Weights of a small transformer language model.
Size: 13 layers, MLP 512 quick GELU.
Architecture: RMSNorm before each block, rotary positions, biases on query, key and value.
Each number is 128 + 24 x the weight over its row's rms, rounded and kept within 0 to 255. Layers, rows and columns count from 0. Numbers have three digits each. The size before them is the row's rms in percent of the matrix's.

# layer 4 MLP down, 128x512, rms 0.25, rows 0-108, columns 384-511
094:125151090142137140123155145124157150088139163157132135110138158134141145137092143127140159153130067141110101123136129127125169130129165098118122134109095100134153133159086148114148134128103164138124151172114167191204142120116160122132138165111154102141115167140121146163148139168136181191126124110161172120105101145078150124146167130162115088113118113100134136134157124089099131122168
107:075097143147083083134115125131127141160104126111113120118131148103131126132099169135134109117148105155114151119123118091083132130164123087097111067166101125090113108138150164087116087149133157102099102112093132113100187140085137105134118118122128134116118112162131143131120110140131115116127130142170120112128136177149134137153090160103111131099116067115133160165129042135159099144111
101:132120062102096113112151159090123122077100149142103133125093129133109157125133169151153123099143111093110130138139132106117090171115141144137146136163132112124139131152117084138144124102178098126140133137108123141139145120132083130140128151117185152119110105109143110132162136179124068174056117117121136129155128144127113128156120132156070142161118113144113135098111163136105096114155
095:132148085121146136145157123063166141135116127108143107162118101070097096098120087169153155140140137084123115097135111132120101118120144111100102144134152124121078152111138151120108102134189148134093159142105121115127148123137147146123147159089148129102117082131096144122144118114129123081132118098149157132117131157185110086174115131093170144101131130080179126130168151137152168111126
097:122163165103145083142109120112141101121137142130136076136131126121122162109134149063104118122128139137147145154095104104117109163147112105122125144119141125120144123182160099149101162124074140131142126103154138140129113119135127133185135128126126129141083137132099163115149082157093078083162134160111150152122136180153119109144114158156135140148143100107134106100107114132127164159167
100:110124179133149103123114194144133132120121177151107130101149148133121109113127141133151098109147164118174105153098162151123087130110120118122156125133141144151141160106132160101147154160126091150155130139157127145118098138139194139148173114112144120156120076064109119116101152108123162145150096165134132135099124145134157138093100108158170116158131168124134122148135131155177120086142
099:101118145153117082119134134147127083162120171096123171082112125097128106125132156146165135103103107137120148142138136119129129096130118122116092126136094121160058078106129105173099132155154107139200098131067131109114136095088131134183142108160131132113134133159105111110136097087182097131128108167132153122124138159133136124183104137129157087146151126118114133112124131127130092171127
095:102150150146118130110108108118131130143180177162104164150127110140093159084125103106100114169144130117135108106142105129142134075115144129117106086128181111148137155119155117105132102097154100126136159148110101150131108139093150095169144111123108150105157124118157107131125076145123158150117168111112113122139169139096135147102143112131146115136094119104108112084116138112163115133131
100:162146106107141103122162144126141104103124145125151157112116130148136135148138145155137133136192109143147103089139144108128109141097113107144094195101110141091151076107174143186094147167114135096139100076149101089117152136101113057100109126110137126105158110130114129163151172136141096133150103125114106122119139129161168107116127102141079133140151117124128110147111101083144085157115
095:101089129117124193124162129138135115106164143117122119141097104104098171147163141145140113163149164151095116129123087114095103125122093145138122110151139118116117153104115133107128100110113146127118137115148126112145107123138144095135117138150106117136116095162127134114156122111107060109134119097125109138106142123100134133140100162113114175107115134100142121134092126122086107110142
097:157125120175129144121110093117131140111126111108207170108128122171084126122125112176129206161127148141160182143110145161131122128120142141136107117131136146120144135136160145144109119164136128142118145147119137097144127099090089162148134128120102143098147132103140090131132135173131112119128154122102156139116139178076089106124110175117108165121168097118162096120118131113073132110095
093:112126174117150095115117109167101132078132145106152078146105131108111122108134185127163095165103121174143182146131098139116125130134162115118136072124140140109148121176153102157114179132134092083159137158135153117125118141076122110139126132104106105107125144140122172137114139144164106147129155144088117145080104104109145120118133084163134146107145130117168074113113133132127165128150
096:157146126106122131109144115160078175113092145121145120155126129166097171122089089122145143137093133153135124156096103122116150109151173152099135082108146163100141089140114161113140131115149070147128147156113098104136129150136113138119105097115128090143151129149175087126112126127157163131168118130139183138171147119150186124130131119104118107125164149126104103124119133114154112112087
104:088125151146182127143156116136163139140122126120202164160089142088114112166125140179149097108148135126102053158151089140130152088141102124153106093158147140135112071095161146107119099135092141132128140134139169147113105161156140155140127125147164166129094112200088109139095142134129095159095136094118107114125138185119145126122100165134118150085139130123094096090124097096137140144105
098:168126081068138157150154117123151131106149138127144134174109148132097124168121122134112150168154151088137135156132121126146118113129100117114140144131123101080140140115109111081153122125110107122151131113088095163118151153093163129138123150133105159136142176132119166095141146111086105149131120102122136157189133093153126143088150098080147154137150129184122120126129137170159161130114
101:133156098150176145164108140101130183122170147155121145119159127134090077135128102126113099137157116135092179116121130145150114121117140125126126088124091158112112116114139141146146131142127168133085084147112179142160140153146089135121162147136139127116169086136174167139112139137117097110155118136139094121146088129186111167151124085146172092150086117112185121122131115105114063150119
109:122107070157201129164149094128147123124108128150118139128125150127122131123141136140161104176141116117110103092092166117140126067158081077131122123122101105132150116113129162142159133128122129167115137143130124147141118143128112157147178091129106141122124110133142132100101108151162072106138154139066137137097132139144138164107131105149164118117134117130132133153088137109103099143105
105:152105150065100109126157160138152127140135112104113156124107132101092131160085156092148198100153133136111101142092125116109121117134086111145101098118180132165153158179143155083124149138094141111109174133114098113107093128080156112145095106105158126107116138113177108115089119135132146089117126130112109129150107117092153102108168104136153138130119118110137108119071138112093150108074
102:114088127096122130141136114175115080122138113127149111156103149146136131130121111113111110132121167149138117120114110140139130121161140153149149107118169135159115144110165161136118134141134133126100116129153179116111087158167123171102185130130111168122110124097097087160116127137152141100137144155118175142104135120116160113183113124134136112100153137144151125093132167108135160158140
101:108136173101134130155116185152148077101139114129109145127159175135128134099092136085134145106154154114109079149157106136127122144098112143107122083158127149136173102121126143131128156152160125115134113102085107143136091160150168111109079102143141138096114112125143141155138139146089127110155129139135143127145170131122146111110136151145065146130111112062134136124150124101100104130134
093:136124142112138135101100171143130134101156120136071091168131150147092172121121121120157119150112150102118107122161125129138157080112101101145088114154124157125085147149146139088101113143139125159079144182122115125141163102124133129088154136110128112116129110148140133110149102133160153119171130130129148119129130108138155138108100148134144120127123161178151128100136135148161157168124
095:125135132121094118105127163162158138122072138119078170115084140118123113111135116138171123134102115149125144153119108141120108145127150090157136112123130139117125142147157145152094100098108130116137160133117111125095114125114112095126186159125138170129139113121139134131115107168174086112094114133122104163091096086118111145142081144108120093158104148091108196129153111097133138105105
096:145126100080154141112097152142135126119154133133128124151132118151113128129105154091118096098110135106133149126155111089163146135129168173121101096142093124132139121156123132159131073116122183098086110103167133118115108128147161164120124113172159185145155133101102132083140112153153133148145170132146103148121120134167122119134147129153120158111153093153156115110105141120134157109138
101:103097092121119160161130145159154145087154124151155178143116091144121148151083102137127130090144183117103069122121135183115089089123119107108104146134135128120122140092166107135146158066110102149183156144142148113144136098132109116113165132108091142121110133162106150126171137187170100111118145108123118133105144100114093147107151115131115144109109161098152135121143150114132138077121
104:168141128121050151150153146108133087178138139121126099105129144117127113150135119123106132103166194152137099112113124109104140128143114144109138128131119132140125144123091110150121130114155122157159156113141113125134098157104115143118150154109111093148084089142146151100138156103166122119124077102143146099164092165173150115138117145147135123094146111125130137144119109133129140139110
101:158161104094191123127063116142124137094091127150104162111110120089106141119118155133101090118142144156146099141119134118136149109140130154134122130154133086127166085140123152125145139128127140132115138150147121103099156158161131140122143173123130062174140138178121136165118140132110150131152115128126116109150131157105112153129169087126137123134125127086106147147128076150102110123124
100:169169076126110125127130089167116176184153113139112165117099146085086094114108146136167147158163136135116164135125099181098161187174131107125149137142153129129115125094137115143137110145116171115177134163116135113095141126141141119097150156107104132129114109121137161124149112122113102108144128115188115166118070120130142105110141126136079128161122146123136165125128163111146118147142
101:117137145133126128099115143127117157186131147140122159123128136145125080086139135080085108122175131165098102151112113154121169103125095159160107171173095141090127155098108132150123112164146057100132083119099116092142116157151147123133100136113149118109135090104133147095145143104166148111136086139152163100145137134134100145113149154114118112139152128154162195115123109126156135086145
100:148084116116131149150088106094111094156115127124127115157157104088155124100134139116127110134158051098079093157084132142107119124097127166091082094151126140106095184110086133114162153131105130121129098164131105117128105107148102138131175112139113121150137084125130155122095136143135168137121144118143122106135153127093142136124129097140068142127094142121114110160154125111146143166121
097:101102127101124126076103176072158099123121110096151124150132128139132133166087145152080133117131138151094118164127130090095150117083138104107134147150135157105137153141139141166108122122153099129103130122154135116152127132117121130146115086140098129103101118100107108161110113186101145122134089121157172146120148144096081128122189123155142095108093145155126128143155125099121129125124
105:122151127110154130134117132146110109158125148133115105168121147115124139174129103106144133158091127120132129121173132115108170097108141108160117175085135141122124081097131147124103124116133154152115123128099161131141129084125162114097121120149136106083147124154104102158124140124113119157152114125161126141075116112112136134122141140116117175133124099094124079152127105171134123161123
104:120122124111103125105098199138107127104120088112123136118137111124151140134088127162170124122143127103101098123135152126108158118198140162180130132107109177119111120104156137112141150130129139098177179149128110194130112162132080133125155124128137145113111126121125154148126115099149097149111135107097116145095147146149073135124127158140153116121140130153127131125101148099131189131111
100:098138132142168153116150109153140182140099103140116147116127140127189137089161125121123114139092166115125103128151087174135125122126112145135102125147130149107126172086135150158128104118116097180109147132144116116120150107120102161134121098146149099136119105143130144136137123138109155084090152143104111106126135155115142134116055085118163127112114145134105176097123143153117076126118
109:124177147129119118086131091129111087118134141161149123115168138123085106071146098129141125080066091114126106157145183103070127142111143147148125141123151133115151144160096119152105153129137140132154127138134106134096154137131147177103134069115133141113113132150117154101126141119110126113138148137159148142106092171134161115120109112147093138140163131157110147140186088085094118140135
106:111116116172183120143122122142140176143113144139103102119122133095151182145136146099145118071134124094149144162133134134117150169138145109149132123111099114107125116110124182173129118117120134107144125134113139132120104087141174111132128099137112112131131093122134113108150182116115114158164100127141183131112111139161160181057130113116144109150165122086122152161128107173098131165136
095:088142128107123079162126174136133125109118172140116120149173100169173147145054145166139164150106148154115159102098135151115127125103123143096125121098127140136136150079134182104116125170130123129130166116154130091110138091120132089148130109121206129102105123122168146113182154150132133134128142099124187161103119167075125147106112147126100155161140130134127091122155155113138101159155
095:110128118143135136133117140128112102125085144104144149080165141090132150075158153139127154117164109125115114125118182124155098124136120106131142146116124142104151138144135160136124144152141149148121091106170115138135146164124161118122112145147112122033166124160142157127144146134070144157153187148164126100167086124146161121108095114139097059145114146079133141109116161104125137133151
106:150110114147143165105114113117112108119114121117114109108164109088175140132144115110134102129118116123112109150091149128117131068147131089114118145105136113151059134148147130116180094141134136072094124133174136127125124124124143189132153094128086118155123111101138103163121096099139101111162152095069138140139136090158101142115141106141110135130145153107117084132155138151098116119116
097:154194152165136142128110178102112092113131130111122135128125141101139204081152138124153175103096127164084134137109128114167137142097150150074159154111125150083086111103123104121097086106126150136160099095129059146138100067117131120140178179133124117112116097113129176136203151119144153125141128121102122128148112159111129124132116140150119133124110122102100157124130109138139104169137
104:119177138115107149078170141127134117117113106142150111147146188122108149146140151102147116125148134127115096097139128119140105119139162175078095141133092151138127112099158124119111152110124103141164131139144110155153153097149143115119125153159139094131098127120125147155107130131103128099095080170145114123154164099113082106147122177150082152114114127142107125114116131150132132085115
097:097141124095133121104091103125135143170155160111141106141137118124116149156147145124142127134142095135130103143143126112134056158146128119108107119109129110095106103199123132150095081141107121077130095133121140134117142129105164108128115132102143092100108131129119164049132163167107113156123104130138127131130072145155123156083107082121106093124157127119134081183131166128128108112112
099:131163139133166085147124100106133116142092122146129142129131136164177145106119080097128115145138110128126167118097105141183139130123117142176131139135109164145075170140132103120123154145132115105144108177133111084114085115132115168147154071101107105111210151097099132132109123127136119139146138146124150138133125160125157142121149145162153151087129122165145124130148117097067156106109
115:123135158147115077103069110115097134123089132125145109103154160104153140093136101169186154175125098108114170134102121136119106087130124130096122114116104112108135091138135090077137121134108108105137104084137074136115119114101157112132117110125125146111112145145110123107129116108144093130131166134109123129133130162106113169122124107164128106143147128132147139115082114136144138116181
091:142133096101127091097066116152125097101123144126135116088154185122155123127123132117185117167150133122128086122154130093113142070124116107105115123119109074107123172175116133138069134104132121159103157134136089137099117131137153126085111159167144115129094185121133160140118142058084142126150140133084123131146064154122130113119089141135117123132093139075133152098118158088153156125109
095:148124176106089123139152120102139071139148162106149084155130133171140174136137134158118112130110147127128106102138175136133112160140129153132130156144153127137158146135120126110099154125115127143155084126170098107132106147112129131157155125110123104105156095082164108123129128144136116147170080124130139116134111097175109144070181115160160172112135109073116128129143133088118107099123
099:147115117122106101122076130103117138122123151092099182124116086119115150116115142110105138147142108120103127152139124097098129173102126133144115162123070077086146066099133137102069141095167169127132084126176106113123125106062129126129105143120194173171131132156128139157128098093114146089145117070149142156122155142110110105114132111125155109111136137103109117113123127120118139160107
108:112107108139133127166108162122129100095131115146127107158166083142134131205115123111145076126130138102117166128132127096123151115117121081114137100126128169136113137111165111180110102155105144078115146100172105170133150131150125134062127138164094137177146081123130158146132174143148133112095106139155115116093136122147132165155100184122154140175150134159115153181136138152102126135180
099:137128155128169149162119100178162134126144150105118134145105148144148138151129129153087105131122133121150124096120104129127144120125116123131159094139110108108111140136127128116157129105151117127148136141123123166122137146144095119155160161155122106136132146087141110146123175120110147113104113113102122104106136095129126126130147099146181122096182096138115126105134139162148133143098
095:138127178137185065142083146172091152175095158152157129161141147052103135159133153104126084153145122154142107144141105151108158162146114177121127151149133103113128128150114149129114154094144093173118108118115124158088098136143112138136106139111127108138135145087122184142159121106137108131118118103112110140177152125132119106113122157131104122088132127163147111131133116135148161125098
106:167132104113136174164141077146141139141123175128128098163115101146151134172101161163146158097161158123133166128142129108117153113139114159138130119092182118120151127164131130176157117175122158091117116123118135097118142086162131123138093169130125129102092131091124146175119176138147186120124110152139114111159124142127131113086133119127180093132155112093118149085150092115155125134122
106:091121159127125099119133138173112162113161108137096124152139142132146115170104110102156084115136113092135124143139082093128123088103149155114097111137091105103109108141107158116122122117108158119092128115120161089090122136119115105146164136135112103140124131100117139098106112118144114127123158109149156160136128130127127136152157119071151118123156105133162122124093150154180141098159
103:172132129089128123066146125116113142111136143124109114129100144125152159089158122124070123122103102137119159154103155122129115100142142120121160127117120117111103138098198112090130155157144121083106136131094121160141127138102139093144129133088129135108150083154127081127121112067131132154165095152143151093124134128124105150121165113156134109144133096143190090133118142134120135107101
100:107097158116135143149142082076149136138092107057127108100169113099116101142117139185133126090106116118113184117147131147137067150111129189164161174116097105146091153126139111123143114137087141105137127119134135129116196138113130111116144123121108111117131115130108137095115112152148104153118106125090136121107104105103096160111093143146126142160147117150129153123139107128106098101154
103:158113118103092166105078134102135090083119132114117120131130106110168122131151128127102125161119129174087172150130106107124125086141109151131125193098116122106165122112148124089108118120082172126133089105166114158165104157155112103132129135120143120112121087112123129120170098127092152121131143167133067109119125116141091099151151135150129093122121150105091129107101095106131120117115
098:131132144133134143119145113119130130136140118170119151145136101136147133126117109115150124145133128127165143085106088165108118140112129123119132105111105154119100114130116121088130122108116111118156073155140080114161105146121112142081112112118131161175080106094109102130087141115131133099128198133117102103123102104139166116137131092134139120137146135159115135111125086158093148155151
103:095134119176101120134101088150108096156111123103163131111148172114132176171126074146107130126124093112090122145151074142092137142124136153161139128091110129091146099138121166141130140104114122110109094145102129127095113166133162138105143156105126096115124162118124148114143133103138080140103130098112139146148143132162098122123121148099061143164099062134105125162139133151110120120109
106:108137139086156116154106136105101080131125133140112068118141130137080096161126129159169132143141102144104136160122134124134148145109164130189093128137109153086107133108141142150094107149149151102166123161118144123137133122135157080103162128136116163132105139153106103159097101121132136115144120128164124127128136130155106161115152132146146105100172087118136136106118163160151103118091
107:125156128132148130159123122101090154117128161140118089177135122064144148157154158146123124098111100092119090081095127111153132118092078069150101122149130160124086140128137099145118141146097104105163148115146133108134108106085121098135149107145107112120152147135120118099097126128112094107122169138124138087124118121162158161187099154136139093112084120126156120155088160154109111106130
098:119138132116138101136102134163152109081164101147131130155151155169120086134129095115138124140105141100143116103123146113100117071148139180112120131117134125130126153119088171187135125114149183165136140196112136129132160123156146143161133121139178115108111147125137135090159181123130074111119137134120161189148096099124113133146117134159130149158148150157101125125109117085144163143096
101:089129131125142134146154131106162149144114163113092117137120121142115132118147156186112112116143101135114124119136090121131115150126091120111137136143141092102128145108092160099175136163069085099110131098110157128104107148120156139142127088136122134099109180107176130102107088118127171130152083147085163155159121118091139120103049144111162125125140100091151098132081119154111091119148
097:117099158150144115114147116140063119108132146104130141106164137150102145144143117070092150130122114126122098157141096123102118168079146082110135094129145158169152113125107106125132097102112182119096138126116115111137116163125121177147121110117076127099134104124147166126102165129130118139134137163119185103114144175098138111155082126104128125114115144125126122145136097114127142125122
101:129095129086117105100172141112112141168118133133121123108212098136119132133140154145145070144122101149127153143091116150087107100101127151147097147143115101105135154140151146162110137126124092141153094114075121140143100138108167118103149115160101140140118107123081129155153098111108132143126168134066135109139134108134159138138091100152131153149145132153134124094104079118118135110108
096:135126162149134094130113135128095142109103136127085139150118140170118126136154121090140110152084157098139133107137112150102162149146127173144116138102094155115146094142131114187169138108142114117134119095111103161128155096142146119104121166104120127115155146057101105104144106123174104118127130070098149127145130123091131147082154153113156128152120113136161076135118123158103121132135
094:123115116105136136115111097125090113189124099121159137110120133134101174174115164109159111148155147131122087119125169129127123103148184104134137124167125135150092136157085110164090104126122145132114137115154159131081153131179073151121177142108154143191136113149129134091158119112111106144126145112164134123090105154139117093129131151115125198133151129158140091113104076138078145099098
100:153169174133141121132146144162162167115141141157119175167097121104108099111115122118148089144140119174152064130137125117114115130129083128150157150098090145127175160093128133143127122092120151132112067114109150113122157130096110135126139138151131121115179130189101137115095110150120127143137092111111150103068120137096136114098117129131098138126106114120126202107118105144069115111129
102:098182120128114145123107103105150121111132113155159165135087104121118154109104111202117133103150121140146093148132142122175097174123120135161129106123125135111143115125131120165136082101110153137140109153138131116148141107150118109140146165161154131156190098112122100132141148124117134145151132094111116150139092177107096168135139111124125108120114120088143131124150122135128116181136
098:160084128135128137154152164106133106161147152096115082073169114151149149097136116144150126194125103141152149142167144131094096099144133134124157131162143129114141149141095149118139149154121153130161125108136138095095154129158103117130127140078079091098175156126093110129132114099103132130131134135103121108140136131091109145120134119139152075115168142149093129116171105106083140136146
099:101113158137136128123110111109133096138104117124131112141144166092186112175128159152120137123071120103133172093121107160116144113092158094126106132149100134116112124121134136122153119129072140106107118126124141087153068174111091140147142079132124144130114131120079106107145130133152137148086180130115183148140167143091113139131131128170136171082134097140080141131151077096172149111186
097:109146150166163078126108139135144140130123164114149156137158133100160131127119117155137160146140139123128161165140132141132143143135117116115109097149109127180101127144121119136163169125113157094139117093116113114099125133143078112110128136123154065117127120117121142118129102137101168132136139168117128127142116097098119132132114168127101147152093151172138107118124140102148154151133
102:095105112121134134140163163147109145183113096107139180120135109117137113158152109108115141091097122103106102152146077099143159150099076111144116113132112173119154126143102121128186084129125141097119114117097122078117110127136150116133126147137097086133115148140155154149107097137143108090127136105131119113111101135100153153134095107119110134117109162085118093111153138145103130109137
102:138128147113108139134150117170103152106145131154143145107124160146178098094166089183156135123134104135148164153107125166134139166129129113139147105114103157097151076157098149121153125141098180134151133155145109113165147136093144108131147139132130137165159173153124121108118154114146141106151138093077122119071100138103097113187115157162147074105135121146166117141137150138106124099113
102:135129147110170104123132114121163135166085099168130171126144115116156086166160099119112171183144092146106178159092089085146117101095109109170150136161117148107106159144173169098121149118096113123094149108063152093134142112145145120142127160152157127076072102124072114146147104139126181122179143106147173111102110167104122104121145185121148111077070123122131105077133147124125136118170
100:123122129128157147132125145145140151140149123134135088104128155112096159151108149066098127111116118107158100095148127113109095136151118084091097158153129113134123119129133102143121146104102133124123133108142134160155112141113107076079107127124107116133169127120132164117154157150098181180098189111094127150109134136144133146120135128133127110109144171158123118135133126115120169109157
095:135131111104139119151136106162092130141117150165082130141101133164138118155112140089116139118113146152088099169142156137147103127143144128136129138144144134094148147112127128158124130135125134152121126119140115080134121177118128142147113154110197133153073124120120128130140147151151145161177111144155134078161107112114086130157079123137171130132122130133109162124124138139132125119118
107:133114114144146106120126121146125146150100123113147119134145124137096130105117115114107154139086120114103194132146134164120128164113149099087144097150153110132158131095102110096157112101139115161098136134140191140129138130119117129161113132183137138149134100081127153140109110146087093111146187114140124116157134130123134127163138077127111134113125125144145109135080102118156149104114
098:074188149101091134115158080164159086101144129100118130124145128098151140121105093126143174163088130133147150134079147147137104082095147092126152142086125126090111139111120152135145128147108115121125139157129136139131153136095133121169143138142171158104120146120102146100097126135119120121137147099105141148101107166181150165139118122171106132168099137114122158147138101134100138110166
098:181156075138117136148122143129091065105163107082147118106139130053160106144136084142110097101122123093109163118080144125144141168167155155113158131110100132132122091136119094104192107119171096124107123131065096118104117156124157141138113117151146101129101113092118083141101137172104114141106099124130147086140110152105073141117116154126158153116119105159136142126106109110139124115139
098:107132122156123130136162111099086181129124105124111176156113115113132132102118094111142093145104087098089114117125158120122176122160126116126099132147113141171134119096124144165119116142100153167117076110074110139147116191147120124135141168093114113152142118141147136133127104145106127143116113107113155099131055105141138154130084113110167112136125114134127134132153162132129107112107
093:123136182113093102116137099114128135131122144164162109103184110137114077154097109064074139132157140130093161133167132105140107184136065142144105081145140120128122128185063105130153134170104152103141116090193150147164095147139107137096116150112144109109133125110123130094142097137136164131104124109136148113108142112128111151110129120154117097166122153145120119104173137093146106131167
093:130152117117118153144129088123164171092115083155096132137134103113147099139129129177134117134139148097103110158120132067129144146137148091122151108146178125149197111132160122175131097109082126162097116114106114090124123082131146139114089163130127132132096130123097108117094140124133078145132107158181135132125103142142113124129155134124097172136140164104120129117104135149087135132107
102:084133127175089163126141151147094173129129105099103123167160161120092100125100128140163156126111137110139121167147132171137111094169108122127111116176142152157166161162144144153120127127101149136137113167175147167102115190144116175089173125107159125116126160117133098126154129119129111138152154132151171107170136136103121145068146096088111117146129179106137140113128141123108118162105
097:151123174144102133145145146127097124137124114129131137104123150150129113118158089112088162099158149105124125123131123146118110097147105100171128152099130115130109161155096094137129105138153129101143142104109108129142176148107076143124113108120098152134099135141137135103161175129133142114093076146195118127140136148125141120143129147123097143112128123108104123088147142136116118113100
102:113160140106133115134132133141101110138111093091104156157165169149153109144186129122137142163122135146151116123104179113151141120100123151136132104102140139132093107101127124169128123131109123139117127126108119135101135113151131153157127093158167134140138096102141086171133089094088151148127133125141120128088130143084124131146114122130117152145121140110174141141145122155116140122147
104:125103110095162150094139110135105097107096093124110099133130138135126165154164075117110135075141109109148105159136131126100120122120156147134130131128137135113166144164129116158119125138115133134099127121099109118100121122178134162095161122134113112108135087166124110136122125143150115126178124123163159139112090201111089150107135134165101146185133134164115094140118122145163171087124
105:122128135090110093103156129120117105124084169091132138125099139077141137122113126140073115123136115097139159103105157097112124123139120118130167088148133126145110145152098123133121118129082119136128117186096114100116111161184094076151142141128100150142139149141103087153109138121128138165122099116155128083090116121133131113083104163133081135056119117093148123154101117143090127087144
106:132124123082137132122115132094106122173112134110111088092145141122136145118137112144105104135143134119100152170146152158150121171116151158152123112128103145086103161152092132148136121157132149122120129113136105113137089158119120164094154143132105155103091153098109152174118095091107155100119163127120137154114120122138109109152101098191100161109129159140151180124168131146139134124133
102:086111140108140139129151106130154119139133111127109120154121154112145119113171108113108150145165132135107107156117122125146130165143173139156114151139140158117118155119129107116147142126149116121191169115130151149138122129155128140135096167146122124139073166108088143101121101178176123107192098109107113125148132156110154117104173127092157101158139137115115100150088110115155132099117
102:168112087141167121117109093120064161131150152150078137112171084118138154157166158118127206167103131082110118112108155102128114109132113148132095129115128125129134131160140105096106133110132127146108136114114162113099144113119171098146112144149132101088094123157158113138144150111104115144117116158120137116154160127126150106140112169147130146129134142125155133112104136167103141102117
098:120136143141155149154136150118131167101139147137130153145082125131099123150116149122123145143193118143088115103129123151134118133128133097155156152124100104148146119118113100166114173117132099154124101137105119149108115119152158133093142108122157139107100145189188112149142149170126103124142194101099159112129126133160158133123116158140159131170143124122131160076123136107176114147091
092:160117112174151101137158168100125117135133143115105128100116088106137112131095101174203135125151150111117168112144134097151109108093127133119110148120147104120143161136119094165106097128147103108144114146114150129134160097145140150109117172145105152126128153113129114116155155140159130171114116137082126106147119147097117116075174147107131124133102093125135133093158157180105161139144
105:130145108148122128147140112120149132088159169095146113132099155141137138131129133148143168107139137123122145091097144140115161097117140139134160113122180155191125110091140119099144128138106146126113126108131116128138131087158088135116112113190167120125103139117127127104120176122134114144162112100080114130125131127124157195133159110180117127177096150104137111138171139205113127112112
103:121085120110099133137110152118112124121084178138096088110098116134132162107110134141155148111122166147138123146170168121124147134110144134150129132140161120147126137122132153123131130115157105154136146143103148181133128085105124103138113120148150138132129139155146125124162133099062120094132096115139162154140200151087143084093109163111167131100090134159133122095115150139159115139147
097:129123118142117093122119128152138082130146145124092100103116146087145176111126133119095129151119152067167127114157121135138162147144068110101164084120095132108147088148130105189112126075116118135144129100139111150131142137083151120156160144106076091074134134145110149139141128120090155085074123091068128157123137144141110177124147122089135114106123112116122132136107082161107111142094
093:104120124100134098113104100149149139106108088125126119137123126109107166137110110118118122122174094112081116149136113073129126106113131111156128155110136137150117163096110119136176124115135097163072106133122112140142135129157153146114110095151158113129136121106117113154120095126096122159146134144131138149100079168121112132129131121114118151129082114170141109120126104112116137105146
096:161109126123126125123164138118141125138143148130108120126152110133157167100155127092108119092132142139107159105142189148147100118103127136106122103132090178124143111107117163099154097102100111128129136135140132127154134130124149152137110118151096091142120131126134146131076112120129083115146147101146080122112164141151159131122076140154145151102099143133137125140132123093138100133138
095:125112050109157111117153107123154110077125135146132116114114161154088119139135136144124106154126168133121133096153158117134139141153098103144090116140181164117126152145140139102092131142148101143114132154132099196151119132126141131131163120143120080141163151151141169120088096119122060099121096148150084089084100135085147110115139089159123143057128130123132136148097053119123148088152
104:142113090144112172099123075113135150146114138078119087098128139112113119105152127129117153140117145118140087112143114155114125085141073145118060177107153146114093160134115109135131094102122147151145112097112117132110115132126137146130148127112112112172108127128131118143183147179166151127146132125121111118120153137141101101197104122161159111100076126105114136127138118078161094125125
097:170123162127129134184120119078154109120120131178141150130172117124115126121109104105093160116134119127157135133091118122098073148125123126085131113142154116130134078138111135073097107112113158161102117140145159122126156125150147178172107120114132094116131119151109150166125140138140125114185155118189103121122139117148135118116118116121163090143114133107145108117110126158117135072135
104:134145058140127132152158164128116123103147086148128153138169151075111140120139114148120124110142105126147134121123116121131147128132133137100175143148125143122123142085126103158094127187070146152087127109138135123143170170092188076131124123112121145103122103120157116152164126141084176121146111107107079131154112170133121183170177112136121145162132131150130147149146110122170121110143
098:115084095108105125149136115115134092164155138088145073129141145124115145144144197140145145094143112166118129122130144130126152072147090166156150076120131170130122158126102154142130178172081125153158150125100140103086123136171124147128136129148121094119153094102084165120147121126154139103139073122129110137147072162115133108152079151150133120128165158134133108119125143130122117130166
098:179123115169117115108128111127135101101094128108114139099118102083134162125115134130119120149095099138145125123160133104169112105144110129129103092120115138145168109113145139171106148093147160138122167155128106092133144165173111132147149154098144105167162169137112111151100089101134143144111141128119095133150141098090120135150156138099121118089094127173116083171098116128146106150127
106:134089081141134135103098148124104080116154152125159122107157171112112120094148113085160156183105125146174169163106113135135113153117128102143097156138157156097122143112093112142122146129143111100125142134123120141153177114120122206191121134148118154130126127112150177097144119143156131191148135135152121099102166127123147155149156145159150109121141142102096138095126126113124132116172
103:148088117120087126061098141097129103152103123148107109081132100141134118143111124120120129178136125130148129196136127150098168138157133150145170092161138125126120128148131105144150144122092109144093130102139113103134086170094107108180124123133128134065123145108146102169064116132143122145103137133099128130100116090141112137121132169134132123111087133120097139134106137149129127102122
095:138159126104168156126138109111159128100146126120143136136126131131146127152150104125087181123111133123119076137142111094127123127137106094128134145108108193134109099128132131120105149170126115140136184129161100120136141109163128114129126158108128092119151119128140120148142143071138132131089136150146150119141160159127119128101138135138138178087131129160103132138131152164156136132117
099:208124116141124137143138099089059155166119129129121106080131148144084136127144126131138133096121106115132090116122149122097118171117193083124157101155140139122142072153151121106105141143169158153133118136121143158130146138122174122095137108149117125126131115124145130158116152142118126136130151106149151126106152125109141099158131118129097100120155117170121142121109150121089122141092
103:143129114135123079101113156130171131140133125162128117105127168103130148154141084128109074157136095158093161122106100079119123110139156139128135145150120120067171145141160114124107126159142114111113122134129077085115131129087117153099109187089128118100134129112103143123163096108078172171161150147138138066097147093150106130146142118136130134095174096137120134115135131146112153089120
099:124115186121123107134127174113164176096150112163100124172143108175113116097171100112110152144117132157146124139112142116105140115106105121121128102150185099151108100134117141147151122130102120131167116099104098134128128163125141134169132116090084134100128167150127106086149138126070144151139128150119117140116109120158139159103154138114155153146071137142115168119147122136168083117144
099:145131147114121155095108114120096159135140107113148119165096096145112163081127128129145140105123157133148172119145133127147142156124129143106149093141136115128149146117105096110108120073174127101167118097134120121146159142146107134130103111122143155127121078159111118107128130118134132110111086090133129106127123143146110125147089147162101156152135146142181132114123115135121072140159
103:109117162131164142165126150141159144138138176110166124149122148115129129105160112139138100123118154163151124099194140163144073110164186135136188119123119108162147107140060111136151101114143160120165104146116127167144110113118091134136144105129134138128092109157141084119110132149130130156119128132092119161124123129107163151162131115088128127109135161141146180155154154118116095144119